From a checkpoint of a small transformer trained on Wikipedia.
Size: 26 layers, MLP 384 SwiGLU.
Each number is 128 + 32 x the weight over its row's rms, rounded and kept within 0 to 255. Layers, rows and columns count from 0. Numbers have three digits each. The size before them is the row's rms in percent of the matrix's.

# layer 8 attention value, 192x192, rms 0.194, rows 16-52, columns 0-191
100:139091116094124184158083139153078127105050139098113130143161119160177141147094127141128108140167172179098144133090173118102109119082101109129068108084094087143136087162118159133154107139115114122154099122148134160137044134174130158097163100129118146124128159075124082144133166126151153131147177183118123145095112237133096216136124167107162083128074096093113043064166089121042145072126090115114121109181162121152126073147146179140125149146094147106100168099204137115103097165115110131128116146138150120106110150178160132129138193092134126142142128081081141149152146092161137103
107:099101132152145126109201099117154109101092141146083105105178095097126074131126132088105042138201122131128127107164137123092169152107057100137123096163078158133161166076132101133088132163123091178107119170100108144132081110118140150188086099153141113100137120111179101162180065144175076112132134121168111167126132175091114149137048202108113125125118107169142108136075152091169157115104080167119109095110182115149105105146194116112107107100135117113140179095089125158139126128111127079190187120103186124163058108158165151098098203080117138122142198135120118114132091123137109123
101:155174069133087129087138155172097196116171161137131103124100138163148107149143160095047146094122160108111158102101097155145117135133131128075161162143151155122205122114141118109152136136130157100110096097161122114196137080111137108121141160092082120079091118180125140107149118116138071186160176107082089076135178126137195105133146118161087126089114115144145094103115175136107158140116151123134122118132105193062057041135127100118104072118165145104187088137161157050186158123149153126080114111075133138158108052091134100131096152142058164133128166112102088137172121141123081128
093:111138098148098115122158123095130129078148117130153174172134175110121089158115116076186144081101200100090120146113149095098091090106142149069149143072068082163123155151091066098109122143145100082088140096122082144108160112149167210137097139132093101134126135101119163105123140151114111094096190108178099113120148126132089132121138076146090140113185163103103145092115174080097107161121126117111151122085112110090095093063164161105071096165199119125156120116150143192153156125178135090138111121086159098170113063169100152156156107137053092178116169167098103135176161189162136088
092:173121135156088124151103188148147101104128109159108097122126081097123143153154102125113079098122139101127119118145151087121133154157146154160101118132182162194145142134106112137154132085105091084115149130061162189104128174103148121129160127133163075097103097120112124166068120142140159162205117157084115084067193148133137147125176225154148146111112127131156098122146134128171167104114170117173075210147051130131129113083174138141109098090081164086111098130137152112109115118079130173152177108169183115141091099035130168189150203104148110155086155106168141092118085140139126134
103:146132136094158136112149161148145161172137146125074102138119157133100128125118139151124145141138120107150141131052103142111148114127092096113186179160118135130133131119116152147136134121129138188112180130123156079160078125215053124128082186163128109086073097138153133188053139143134112146120160128182098173119106129084130163114134151133170064117176116136150188077130123176139081114190116058158177136108113191122095162128127108179136145147104097154130135053138149123150143085148220167170125090078144050182203112129130146139149096077150156125162083128081110095099159123138144123
103:255137137148109164136096121131099132167133108159102113115117125088127136178201059152193117079100149156109112100101139165176150100146126134088088114138044132133117134101126098124129069165133101153116154123131127165159136149136103105171151171159141061144161159043103151092139161165142141137165147172098133086089141116128094092123082125133135142172097179186181126165100114107116163093094191152121145122131119108164126134181146104098126132145076105140120142146081101131149092147128133076108167139184125154204155118124110128105105163172097089159143102119165182164054109143127125071
097:156145071110092132099144123155147168113136084121104126137097161147160183090163138205199113171119102157153085130091177144145122106189141120084128124154077176106141119204136119111178134130106097134112129146101140193108112110122130028109126122188143143138113091080131047138089144182096121134114035160070118150171116159117128153088151090146109133136174086125146143122073174078170115078149107126148105100120136169123151124133132145118118128146180142195104124199127086142198106147188133114148152114052159137087164130095123146178133137102106108090084138146109163141133112098131146117
096:125179164108109157147159143085131059149075128105058118072133133145082101099129241153101155095158103063176126119133116137129169138121112103092149097133083093140185132139115137104095129122137111129137105101139134097141116076200150067106078157163120153105196131165177089164174102113128150164124149085114132065141147149153165140092154144127146115118090122131108168118181109134156153070109185168067054104084087121161117183126131140149080129130141091164098139102097145132123175140090130106114111137101129103096159097122105161149188173133120129220107074112133182094138169108138122141
105:132142175122077170149120166126093096109152112111159180124115156167221113088116099113101121120128121121110099132133107142134086147199137199147116114089102094100136160093133125109058081105118107180136058135131138110139137159134147111097158151133110084092077109071123148106161104113153127177140139128097168183101066090116102077156101132120161164134123079110086138126036080169196134081095084106142119106096116133129164102168082157100115154130134090109144127075134142201130118163170140127070092103174147096147124149064161166096143135147190134139119153121204079123132129183174109150
100:176166124147194117155073226133133067096084095114121124117168130137062061105195086094150163162174141176137078153097100137136141177130106169158102105139169144133173199121161136085105151163137137115146107174147159128140118125140157187139134145115095098176123094117154119025111083140141170138152136117162113160208126163172135090189152151136140091095140171153137075098114165175140149156100191123112138118104106124119111133116123123128163179115119144175162137131139127148144122157120137165080099139127118125160101120105151102124163129086159051112104158130081123172152080079105100079
095:127099128088116077065098146120149119131161071125143120094144124129107185152134136133146071092154166149102092108096102141119100077100110153112150065145108098056183128122125043192111080116079116105106138117178118131124206102107079100171142166045184130164112143094088173109165124112144146142229120111090157145152139110097177112132092123144084137103095132138131145105078116162138113099155117110100109128080095129110109108199120094076150175144125140077162097150179123134158124109095131172152113155133145075123079085108127132112139087098104150162082143119081139169191129138183170147
096:121112105115131087118111136152076093117104139111109104127124160163150184160162110144123144127122133089164142105054098148129144158119128074102200150125160141110136174151125150137150128111136059172123121192126106161131176088153088147142155062145111046153074087101137160201117158174124167173124115088141120112108142059137132189091122109099141077128064097190116129110118123083133185122178083119071135098097070112129135082108143163150153152089052143117149067155122162188135193135111138177099161090197124073155114170159143132118169142139139148139115096124081146124092139119094125101
099:159152145156134096129089157127169140141152132165107177153178139166136116119193176112094085120159131118144108087116159134163086084158194095154155164043160132151169118073128119047129099117112100083113114136148141106138209122072186138084109136148144161156163141140136141101111155144118089134062155160179153058132126128150180089148196150146175127126107143106117105169111192089135140176146085105137158138100113150088168143199125107151146217126115148190106135133155128096160196168102112170112173097133073135179158140147132123121180148119132155093089068137125123142142109111129101138
094:079127090122149095088089142123165130069170151110134115202095147106067126114096167119102085128128165153148080131165127126168141176133115186092126149099103115157138147140168158071081114176118056084091128156165119084163125120158131182159083175131127131160144056114125169113190147128114130138133147124134150099116089138153142158108123115117177091129168090168171116140162168117161154133126110084154187163188144147202148082046106143154122155152222173119108091103109097136119105137097187081121165141123124132154125117102098106117110127149108108094153172142104182145105174034127103140
097:183116147124080118118154116120145111170182179101212126077145161142074110134105159157127170103139087118150133114175093071174134119161137088143123155155091107104089131138146158110104124126120201131132091114141103179153090139075083169180146108054161189118081108073115151079111079131103136118112130083139104133136135152157138153091214111126131081173119049157092169104115137157050164175101138128114084128165114114035117128117103139136154154130141098126140128140125103181079132116137135131126118115188167170140099163108083210084113109156134101105120171103112146133174093107148100141
101:091086163171193083116078156132121160138101140145119114130147125171082109122149138170126166098123143088166150198166096122114155088110140132146073110107096171118118072179125116085117094150078106128146130174062113168144149136136177140140149131117124167125140148163146126132103129144118097150151122141094116077149025137135142142173096158113147099160045114093125120140089117135079151141182164158155073100125083127132146091218141121084145144176174126146092090102150161136121072103088137123206177152144086176111139136139124219116153184133118111099127145138150127125160081204082154143
102:159158139151100110110093085131098104098126163140163141107120114045106167063092127158065122138135119145137138152121123146127084127044196108181189140160114126103173129126120103136078145032166167133159152111126096130106220104068157136165150149129179118138132111080125155163145136172125126037124121109163096136087176106130141149117137124139125106137146125106059162176168118134130154098153137141098095126155114135218142101144159116179118139103131125094051188112117128101137133117165133134107167144120170164058112145112103179176137107105108134154142106140181179181130167117100085162
095:115120103170166141095180112114143144141127116108163083170084080144129118169105114164140126114119139100120204123170139166137122106087154102150164066116122081163153148104167106110071158136127126154125138073115106137161167198140103118111206080133194105164054178128119147150138150160170128184064168137155166075133119121132195129164170151135105181063136137154105142139112090169098128116073124114178124120111071136090124154127126112167073138135131088127148120092062107116195125122119116158127102117090115127112126107126053171133127093119213095148117134082093133108061087145117185164
093:124128105126156124110099118132117110120193169156124133089070133175130103179203120159136130116163133109141109172114106115148019148167095130159114102120140143126103125123131090094150147130110140076097136136134124123108125153045081076110069110126128103153167138072080108091080085183137180134127137128114156149115116135124140165133076134078122110090108136139116100150084061223127140096143106066153104136083102170158210188067114090095125104119118148133159160093086130120171167165111060116134120098128146110152105044126175123108096120158126120129167106121112170088144115161134058088
099:067102152126122157138081137142145144169118032147114077139134179163077108099126130153193203158182113093158169099162153181113100189164102127122159185130102094124169091165174123152143111149175173130090211145094134137133153037130089148135152107166119092105151180148143096127108125113097146178133060077146116159077174129176129182069161137146102140097128149159115116156128113149143081089112127160180122153129090117109219155124142142140092146090115162126138173126141137120088168137099097152146154126120108183143087160108130083154144134095154072149104131141082119123138126110132093142
100:123155157168145079099140216116069101073164147166132049084121142118109226140121099135128128115172094118100153093113134148085098100191161134107186118087087132153162152082134132167125127155152113038076121148123100156139155186131129094179147070153089143062176127161093169146048124138100186112104146101091121044147176103138139113140144119188116085156131118162123118124132125154148085109144143112100173142130117136136117136162142145142139082195049147142170129138155130153104094123152143083152165133112142136146122164147114159104155107149112133100165156085105119138139145055135101130
095:148081116146191195186170154140188158116132136102098109180107120098130073146164144133156126139149131069058081105149127155131099111103060107075092112152092105127130119168130155137063063169054069114176123176153119093124157141159111113142102158125094145089126093173081141159144157168099178115106087195155158069104155089126113094124100105152136108169146109147116146095185175110132074137073187118131131164101175138158149117169153104073090096136120137154136114129129158119096089135138135152117136202110165125075134147061139150123078140145173144121136113141176096112137193116146137133
100:100100119107159097115172163126126121087101134184142152153154149107129107159088089150160083091175153103125133129130123176117136060122089141111204162093100117088134164099126094149129169137103121161098109107140097111096107146146118138104116180154141154130132063084126116140094093042139181126126150150100164103162140161115097158123142079152143117098101118046126154112130104118141128162144146096122115102119076091095187162132158073078117134158105140095180128116086105044117236102166136167052097190157118166118114111090157101132163156105096104072181113089070120151071108084097140119
095:171074095101075116121175103106105104139114181131080138104163108133154142102142161139075157121088159176143228145127171135112126137113084150139127109143099162158134171122162105166104137146166137165095170135180127155112117180092111172101085164093168150110102088141157118095164137181076128106127167145167180147154095134125151112150123155113135101103096169102149060167103102083114119147125084071084135111091143108091149205167151119108188110116182164056189135131141162115161070148140152118141146100128105167093178229123142136093061132132099135163134104145082105123120146127143111185
096:121133150108105159105141137177184153122121106146079103146180140110122167155156130090102086117116152099139190146164120128141111125151117146122098048140079090182128122112120161102123148111150133150119122155114102070128089104150154083122171104156170095128140200100177078150104142183131107103158081081089159124058128166145154156064124177169162143148137144165122181080139085136131163140192156183061115136120120098099159130146134126147108090056162127134110093165094143124132133173153148100096086118155140115080081156132101135104124151141037174187123135190089171166167064092149128186
104:127099057140193122145110124224130149145196122112133085103154153115131095092078106092087102220139161043120178141097145157086143064131125122141168124163130123180103151131120152088097138140101069150130135178145112152105129142109195094092085129100089144131078116158128143135106121127136057087145125149059151095132156088161088083137097129109147137174117150130104175162146092165183125126082086129120133153154132069152101144089157134115156141180146105161133121170117066109122084099117150140170167103131143100235154110140079148154109116122105139074117130155112125076123154124144117148
099:176126092161183101118081115081199153088169142102171148137133110162118140182166150135150064188141152131093128163139172110110103191156119163094127152135179168117118136099185138132169089037157146146123148067144161100118095115167117085180154067174158117139087207100146141173148109164108120064130159141160154121122120127151134159169065124083129176108168138126117124124145044125135132113131145102087106085154136146179114157131193130214144093166122102142159145134154153204130103122133115141113093087151124136118139175168112128188140119121094133098134142080145097101091134151141164136
098:184106080058092137123138146128094106085196083110166181105131112134156155088132122165156128100055110126180129156171092147107107141182133116119114078082137153172136158065171154129103108148154174102165199106115163130095095087144125127149100130115080115156157163184062152148184127160151145076089111119126165095151139150170130146143116139130131131152171119112123093105085127198091108179082164133149108162134183134134166097091096102108163120129125126154122120077157155091113134119206147095103160133150074120208192179093140115136149143172075063143144155131134104146144167105138155087
099:128100142027135152080120122091156141094084123121172135166142114169128061130140103154091166117189133132126147132125127123115165194143112162132154097125086168166076110174202102120079153164110153196145143135111154099112112095112142110114148112175153133143164156111144155088084149130078129160106106120130083182122129108106187142124142070097159115107035104093106108132158117121112119162110175083099080161148149184101134065102128194123233106085119115095115121163125125187167130142088114162152145121113117163183097147098112154104188181098134114107140181093142117126171144148123118169
092:134055080132156094135110121192129119081164135138131122136163205081173106147183140074123108183121099102127107121182077124216144120156104150114119144170122143180071075093099099184108119180085163135146162134169179160097077110123120161170152131171102133131123137120091063133158122128117116123119216146091110139119140129118145151126174165132072159122120157160079117077157108158155142104120152113173184106099109152106098105145128114151184148129108146137125109119129176158225123150116189103126180104197153158168139135126151099170144112151103148130058120153109113163071135111125113155
097:086142137109105144216092104131125145108147133162196163124138136103090114051146122134084092116128126139078124122105118101097131071099130108120181183138112151123174178158107093190115126129139119137198136063175147076123131153172146137166122086068150095100137113147131128147139137094104189080163124161162154153120143109101146111117236099080116086112153125106206156115126074172141129168194136140129200166151068173135172121135132135041132111168074152113120125154097064121119136130123136138169114104132118181162129132145072119159111109155154135113149170163157184121140103126165129141
105:157128106051126116158151123104107219182091154189170155137173139132154167101134169126105135106137107188132122118115134128156154190063149134167096104087085110094063120066144170105130126128083127156042115142119139093159125152123143136134153088195176076097203121105187131082147173157125151100182143145098132071138106126128192088139127143156137151141194166148093116111126138126169130163132148056182160160119173112120136101120140159071123115096096183157118153116174178146123139126118112117145099153074111131109081149093174170091089162178139117134133097142108098113110094135162123147
097:184095049156115055141157103107075135078141209148144093162098144120225127164092132156121136177123068149114107131162192182120078122150149170140149124130105089119161132132120108103114140136107143205125113156121127139096126131135101141134107114102125098178136137141104110196049085122092148102117125068145123101170132098120116135175104113150144078116147147141127152144107148093146118137143103145167184162118115100090165147145230148162112186155109213139068131163079148098114128116098147139083085065083112130125148133136094141097132137095155130118110063106098125100137175159125128176
099:141174118131135148088131125127141150128075176114189153113093094131168077132116143149105082170082155117106137099132121132207128124125154137134160155078105138084147066179094079157153161186186100128124148108115122104092113121115092101162108093136102106106121120090148136115124148075118107120096125048139142100123142206120129170096151054145170109052109109139107118177143103164094103102186182183133153128114110138067138123169147164136102124153140116105114100133139163119124186126133117201104127113063127131114108221101114122037138045153136110138184171154133149139100136082139165166
099:150144111139107141072097106122196151125114117108129171103112139131083138066164143199142185122086165155128047163103046147182138130133113102151118145194105117120160103131113121135143094132166126180133084040112086082113098073143115159116141125137105100074146185096144135186120126060125170180091135098156145116120160086165130101108131191131133134087077108135117144097173177097157102155142118096162111128146200079110148180131096132085133087139066133146127142099142096156088116086177128096112104131080088172075134156102141124120125112099154118102157131134174078096088120152099072158
096:087124122151128151157134143128157155122132101164111170129121082131152126136159212096122122131106139154165146149142100089153158125096117164156109165092131126148189090143140152126149065185176155142198161164083113079116149158096153134172120113116167157195147127077162095102121136126103153124098138107133063088155125132120124161136177079135149116156118132121199171120118103089108117052111119161078185131174153123135167141113159130126127182111122150085116120123099170127127139138059088131091103172156156140174114140110105109179241108164139180081111169140092174054089169118212097120
# layer 8 attention output (transposed), 192x192, rms 0.179, rows 16-51, columns 0-191
107:118184188129163123119117132108173105176156145158088082073096152113082107074136149084135150116103072147155133128113098082135094119105156140120074135130131199140134150130145131168091170149113130161124176121149119096131194122108075094153117142086132082103177105116129161124120099129129103125102090066178157097124129042091144063110132131169107191132127129182111169179082186147214120164093148194116139109106082153102169130090129107104165129097150080144128113159061136117151140071133179093141122118107115153158178100070141143119119063142108143124080122186146156081142110165121171153
123:132174140098115104121072085151130175122094125142162155132059159163138181143142117128125180121101165145136124151130116138164112096120166155098139157124174055153103118165161122114173105063164161117156139125157145098154123119148108144081116194096125158126122098157079138091066173098089183146152113152122170056121110132183139080110219064141119131118124136126113145137174136146095144106109180084140185159122074122146161099154078129131181172143124134148089123166159133113145120135118132113067107103163099153116234111113070098141169102149181182157099061098105147137098152123105164073
110:126089137117149147141140142066142105149147048137150123146169089126140102117122080141129082135143115141166118214109146119146155089118118097184120117130062075127034140101137109132084156078126114156131122175094120160091142121109134166124074116155164162150210154161175142160124141125116127070127097146105150151094129146108106148129124160059129147124166121128120129108106077118116061113121079135105127105079107095187193186123145127126176169155114128111104114127080125210078101126120072109166159118150165110058185122124124189117167137095165164108071116134163181110084133057149151150
100:124111179129156156168129126172097174202097147127112090081143111099103148153175129127083102186159038147181115102153066133182151145157119087096101092171175154077144131115146117145139136110139158221179121182132160148132138105169074048131117127117133136139119131168120149126146100107167158152172089123099101075100100167116131138155135109067144114139096070168155085158121130141140084138123118140161139133170139123158151181159149121205180133102103169101083104138122118117099122134092121143111091097153139102091121155101181173095106133070142190086132112084167115132099109055082107157
109:145170104095142154136158088091114131112138180147128138159134174183102142086086141158108182163141121153153163110102157140098094120142098102134172185124091125074114152160131160149106122210128181196144092103156105110147130139129104122127099117088100151145181137142134118085133151112147105077091127072146131145162001082146097134145083062131080109165108118160091132153105112113067101126109094148090103066139143116149115138176057129122120116146174125193131129116096109122158143134192077120133068112092106144075161169201116099105136068161118153099168103163101117178124152158120177127
111:146122113155104125172102110108094120123144108130164187090139087147132144153185136083155137112161132178140113123155112142140097158127138146115049138130111116132132101144147134090106125129122102124142113109128122167081157101079197160131158096132159146219165174128145133081164113103113134131113106144097137088121174142154139076175131087130111186103134101124124095156132152079073204110058135179118107071139133080116164106106132153063114170104140147042161098157145053152064118166098086102085163155180083194099091133110151095104135167113100121165109152139098113189147080164111046122
106:049116132105135064087151154167165124095106133111123109100143122162127119132078196100034181124164157146099134165102153094102089174076190120163143126113164150148112155152171127158088180176161160118161141097136121074108077126122128140093155092075107183060101138185140094177116082106132129126102086077131091114155118151146102124125154126106071121111131116072085107107119122139148054146138098128116087159116106164073174096084104128139113103087163136114101120107156171183106108134130132173171110154144110128083096116122153127131133132086099151062109120152134081148197139138073181186
115:122105178175138130071121115109085107185104136077149148108135057114057107160124126026060098136144122128140132115159062133086131118090130090156165140095125123132125118071132138125111153149097102115110129120131127095118096111119082198147144098124072138122152141122103148147118176095132150121137218086176129112138129098137109117110133143110156110153065195149120116121157117171099141186150167165114161137097103126127052152106073181131134123122121105070177140046125163097118172104115076140128125129168091162135080121057107075083098124113182143159224100128133108149168128126139119122
108:081075111148139095108117112136074191153121127137168178233166104119164169179143023109114103138116115152118168141129056123152086131147103134104131104109130099156086187154146082143160158129152132124121160148170094195121094148069131155127135109115138127156089078079180154139081109112140098109100095129128106174132079093094112065175109110078121142081170136109114103095114148104133119140133086092180216127130113145122112094133132135094162099101140118136149135160213142108147107121141141151144160152151106126147141120082165144098084104126126125043133206135131112139117078182145162104
116:109082110170169126136105111153174172139108128146087059130090108095093121176167145151115126121101161137137120133095165129130138140079113098079087146152137136136108095127143128157172165188151149056134163141160129133177173104106106107132126081090162147134189136186178120142152143177133129104086157138157067119187124147201142173071114187120079102095174197150132111117222124053122124125126157160125106151186100123110106133082168089169157121117118141161122121165131105090120146076130098148220164128132110164148126111187091133092159162126087131106116097204108176153121141141117124096
107:114089124135085121093155034103125161151137179161100121136089083102182187135027157133121106081077140109094169107205173103110088091114136103110169143095120088107105071107092103166132085084107111182135151088105083130107105132158077092150119107082092176112157139141114126214178175129125097110099114159121144085070095117095074133070132116136119142133091103113138170162142106086143115106150065145145090167158136128169112159138112162126098128128155131139071124125133136152112127111106104090156152130134125126133157111162093139106075098189070193138102091129158091113095168177127127165
107:110149109116144206161102120113144122110109189128111119179112149155179076125131100130115178165080089093136136176123155171132151148135081063151119178143136163217051133114113156087116187150133154154135135138100097131179057147124175176102130080182148104141145134129182104142130122162097078105098159119144137117120210180157073147126137134149146113109155142144173094122167173120115165149089104108123158162172125132129203150094143173191092114112169109173161124118081153130105149154132127108112164150171203196119161159134137115135121170109116138090154113121176100104074116110090075108
105:094140118152129159127182107114212176148151168143146123109109109118110072128113182100168109129168158169114150138196183116108185113124182171129052098155130125095129118092102087125109141137153199141115161062143134121116102133086152138094114194081175193104173189124124117085153117096127176104085134148140111097117088123139123106180136105156097123124128173138143096149164167171128077131104167102174153155142165133098146161126091124136104118131192156141103196089120145082113116121141148064157084184059112174143131104080152154129140136051063131139165127129127102152093116147192134104
113:079108083107083175125143127113110106144131096052123088128067087084141150185082090125193140129147145130095154181120081116118156169110078168113083124209103131101077155173151153180122122126145139090119127125111119112125089112165113142202152126113130117108088120174094086137174106100115157127186104090037108150125141171138098143103066140109091095141159110152133135133109122156149120040135128122096119102150122130171074129075129173090121064152125104095151148094051127154091095054139111086140129145139173101089135162128091103109057123151114106153112165118134147138089133147167188111
105:146135171138105140146138113129090142208031101131107128060162134129166132132160078123176152130111093111143172152099143096061116085121111045109093102149153105104106114095076091152143172099083188159126134098101154156115098145089062102102125095114104100098110150161121080122074125122182111128126122141119110171110174124058135077160114101137091133137127159112124116140118087093149131082105138169088048096099131118155142164168178126130125068124038071078160146151145145071101152137126146129152131085141125105139136091116126136112135116100160110164111117083129072151173081201101180124
104:040134145157185126145110136103163153095059091138053169120108138122113133085170129151090074154123147082112045131077203185055114172137103167138144148106145166175171118114098118141184153117119085183097158121139142142129132120152166091107116161161085117152136130136145074173163202151188138120154128137096153177125092102138117103144103105128145141071156129117187101127115102155176122088136152137150178122102130087188110101115124096138136103130108151124122103111166136133215113174112149133144117209086097111059163116160165086116109120118110179104142108116137133105094156120120179129
114:150132101114092172110162109127087110048142088106135165158132156100135105184114109133159096160108134124115152107116152146121090177123101132129156117142184142143096145086120160157180174101170132119138131094198124087056134152068070113080136093152136057090129129097129122119206133108138147099104146082152124161157200119110117144109109129165103160109170165149124145161165142094169077082111093083148181217156159144116112133076119152172143097063101120145138130106076109160112152160158128163096142107104148095138148148096145000155145114139062127165090123138106155160152121100165129109
105:094101075117132126174146198106180143159132110157103100114170166165148098136165121123153121131135124121117111111152135132111172159191098190114090136103118154126096118127102152133206116195067075132113127110124133133177048163130118138082097100113098146137125155156119108125057097117162142190148164171091172128137091165144141094142144148106106169118155140153190114142097131111071090124142082153151146167131155122112112132091105138073099082138100136189218069146095152121144089153108100129125064085115141127152149137148129049150091169153154100103143127086056125071157051132135182136
104:145111140051107123165115136126137123110176136117137184079162171136126153133156166124110141147164127135146111141070097053131123172132132187091112183129139187098113082171081155141146101111148145131083135169188128120107085059078127130157096144104095168095209052093157115109123094114081103080165105095084109188094146148106075124129109096096146054176130151094183104104169160114143125155127150143078127114149182081134151121124097121143144118073108163149108124128169120131070143101134158091148178144122155096111126155156211093105147158121091175131149113157141128131157176117127048101
105:129127144146117142164129092128127146091092102098119104143161171138133158105065165115106122125104139129132143120134167189088187104110166115104117148123139083147151132119156170186077124129170115147135124092146177109140139111185162149166197131145117153131094099137178161138185150090123093097166131094146121128138046102085107103141166113136138174130124150101135127075179184036101113157145160172087126136149148049099073114158125143149165177137154119129103103147117125092053113089173177118107127178144140156104162183129055150159121180124170099119149137101114093178148136109139230201
113:178147097168178084129131129096084103116107163144098146148127063093184163129159180112111111098151138118086108159083112112123131108062181137103093093137119175140079136109094135120100147074102118166141046134176138167129144178149157112172113140117127148133123095103107164121127151139186135157126199153087085090150022139059113113218129134092156103111128110107169161087078151090158142171118126139065111068129176175126120150117135131107159143119172091104107107116112091152160114142116159111144094110095147096149183128171121175157102120141113215117193129107168121144129114172110142100
111:132129108080088163180108115144200124185105127103106163194159095130157057088150119140130161157066230159170116143155128110130153161107116130150073171147161131077117158134087106087153156127137105201147140102160162117121136097119156184143105203117170102178072115130130104134147149119188034161107107150116135177137082168164122094133129171064114110155117106076107148146156127106129155140098093089136093141117125160120161113104082111147145155055129077122096111130081131104122137150102079188093104099120169101088109134091104088141079151100139166128099131120132101091143108164119142077
109:096178139135076063055152071127080073128131131141158101080082146165112181136143125157098131132081135134166184173133125125078124152146193128166161115098129158096163118129142061093177210080219162194086156131092137137114106091112116112131152121134148145132095102112152124112110131114128075174141155090084093160144150175088158145143170149092175135132055160104123096133113091133100192163171098165116122111152088110096145120087141118153168145080171104104135118105166074123178187107144100123126144097117088117148124091168133097138147133128100067108136143097115163167104069165118118127
110:156148174145104153124127107107128188131116122064118143109118126182113167116189150086101142135130118111128162123151111130162113187106143140160043153171175139164142126147092150113126106151145109105157156149093191159156078078163152079178119080113117125218128160173161095113137085152067103080129107085190137125092137137123153085142115171114146100160137157121102136109104192146132168057143087127165168174143138138155112139134130149127127112118147101181103171134168157203118025128110132102183150102099142104110129132184075148128126083146166189167113165169135143097169131159180091147
101:079158085107203143120084150081116165128168080106175092158110133096116072146111131113150131116117104116148057147164084100161150104143191117120099136117198099158093081137121161062135120096112144081129107112114154040187147114131171101151121098228112141123159141142124131147090106116189122133147101123076122138089203132120109146140112110116127188145140109187121156088158159115159127082118096126161096139134136122153062041129134115145103147117070100150087187118158108177101183108134124135119120106103144126160171025138087122153145119140175141106099138134139161120148144136084152096
108:126153109077127095104121119101110106123147124075164158150119107129165115150083090197127163148157097122102085115077149159105112142092113085121192172102146209110089115192137053144159108131121141182142147135142113205111146132135123136119080133077116150080146075111108157106178096078126128141108147110170132120165109095108127104177174071107091106120104118116115062157147175150091061123087079101181142142064119149175106129115143164163135123218114124171175149115139123134081123089072123120158176169111111135158147104118140092139141060152161081100139148117158099078116198139141154092
114:120175166129094161107155125007148137125134144118110178135115118109132152140176149215153105087084134187160082136131087091176099170176120112149142133113118105070127122151139074176139152085106188074101129055071159089134131108156113159156128134124168110125161118136086093100133157131108155126204125143182097149148071187122192186139154106147099118148081076130105088124119145089093118144180153119149145118077155155105116055162088105132118109094108185096148069108138189122120149083158105101138111139112126142069098114120130073168113149121142126142154132090137112163114129116141173146
107:100116155087091134186155140169070091197070135075061121110150124078137107092086134115114193088152145119131101062106089157117135057121156105148145094079116094145184157175091110132136159165101109129129094163120058131117151140111116172090104183111104124155152106130134137075085112115152137219132094132124107120099124125089119102048173127184127119129121130088116137137163219118126135150153107130141180191132134082049149078117124149110125116110145176110132147115104083062108153119098152108145161141068151125143139096129133141118105170146138109136094100191097119158140123094101060127
107:129139137155151123134151143098193115123086179129140067163123156103118110177103147095102154125152144149119106096076177124167152112098162126147119136139109105076118125145084143124144139091147071170100101132164106103175145140125158106119164149161164161097070109104194099090087134107096111169144137129138116161162120108095098100098116120127146128124115187105170150177180094073133183092153066104152161104098059147168088161169166146114119119120090150088153120166114086171136125120055092123194111150137144148034041109136100130144103061108168175123097089070147126105114056143100101181
106:154135159203145089196151129122080113084139161157112112085088128091112132165154177123200088157061108100106099179146152107120108109114129097128107120110195075110111136154082158155127156117138134138124142142127097122114131179147125091105143151077129128095110121104101141145162130137177130130111192102174137106159076150135087144147066167156110177152202166186161138119115150150136151150144090173170200114097086037121163163182163082128023142138171103141125122074114127129104147113146099116102118111086156086125139123109111138114110122117140160157140099180115130123101096052133191077
108:132189150120103118108113155060118122189095100115137147141093068182118119124067129152157135071121200181102130142061173181087103138096156076108136118103151099093183160142164136115132156080141104100111070158058102087180147138125093134098109158104158097143176162125131208097128122130115155138123067082147125120115127100141088127146103076128184101129064125119179106191124114148121106109150113141085117178170173104133171134155160157125089153163163129104142117168102104092089124110157065129125085136105100112084132156146122210121094154136131160089196081136148105142171159173114122121
108:172114084149123070109147172118176122107119151153078120127108145133157182125105118113163151149160119106155143135181101149159120186141119143146091156100140118132111086108141159108104109155136178123075138188065119170132075107107107122115093252195066137144112141128116131127098128188124105189094118119119104086124164180175124089146046121155106138151108123143053088146087180092116118135125084127116069062130160075103085178168150130165141118138128097087148085119132155136162108140159130122095142179141151100121110149145204096131144173072127168138075076126113092120129139111095172151
110:124105122162129112104133127156180047079158087109116101197087135134116091220134132132189102109112127134120145175130130102084121066153089130092141188115156169132192126205130132127104108100138136107176159159140101140083137131112119109146155147107054156140053161159062116113106088077152090118124131153133098163109155129133072126109152134128115149124087109091188075139160099154081160108125084137109127093121116131154118164139086115153105156123172100090141125151072076070115147123129161122118155118138140104139192103184076024164147105085157105125114133181148162131153170142078150127
108:129142145075157176098123094185184187174125075154140147113166156148085104115149137071147158094154187124126172135114070083125149189112130068097092152122147191115108143135128138120129118144161140116130164093137152090127151090146121099144132111195171130112118147114137126079163111119118148136131145177123171138142080166094101120099135123063117164132094115136136155087150170180098138168174134087088097121165156151170113170129037059097144114061130056102174134115135086148127147112150121118195145159129093142138122093152203107135092131152156108169131174146080082128053115114168078099
107:134102134116149113152128154127100084153130118133122124154171140040110122167136099090100125112174097092137131138137164121021123184157064117095139100154177171183152176150180165121133156094111147123167142158119103131139114149173154146112154153099171102167109143086108130132115110176138129133184098132098121126132100049134116112172101182122057151237131162169114135103127185123153150172088149093109154133136129110171107128146095130102142171113114104151135139150145128131129081117146097054140140143163136059172083065153162133189132209089126140088092110129165092088136063102112110130
115:113079163130125114199133143157072088165161105132110076180150117131158103203140123074128089137165073085119142075144183118066115125135175167170133081070155117136108177147133140094120141112047129099076186205155150138134147138160176089129115096117149153215085125180123130069162164156143131116080139157064100143119154182121152136159135104103118150148215149130147138126080115113104173136150127138084131123069108150130070127128121120187125158153161109080128125138131162136123119195100152133167145121147155093137138113170121132174117103115101149157079117118093161171172121115144176121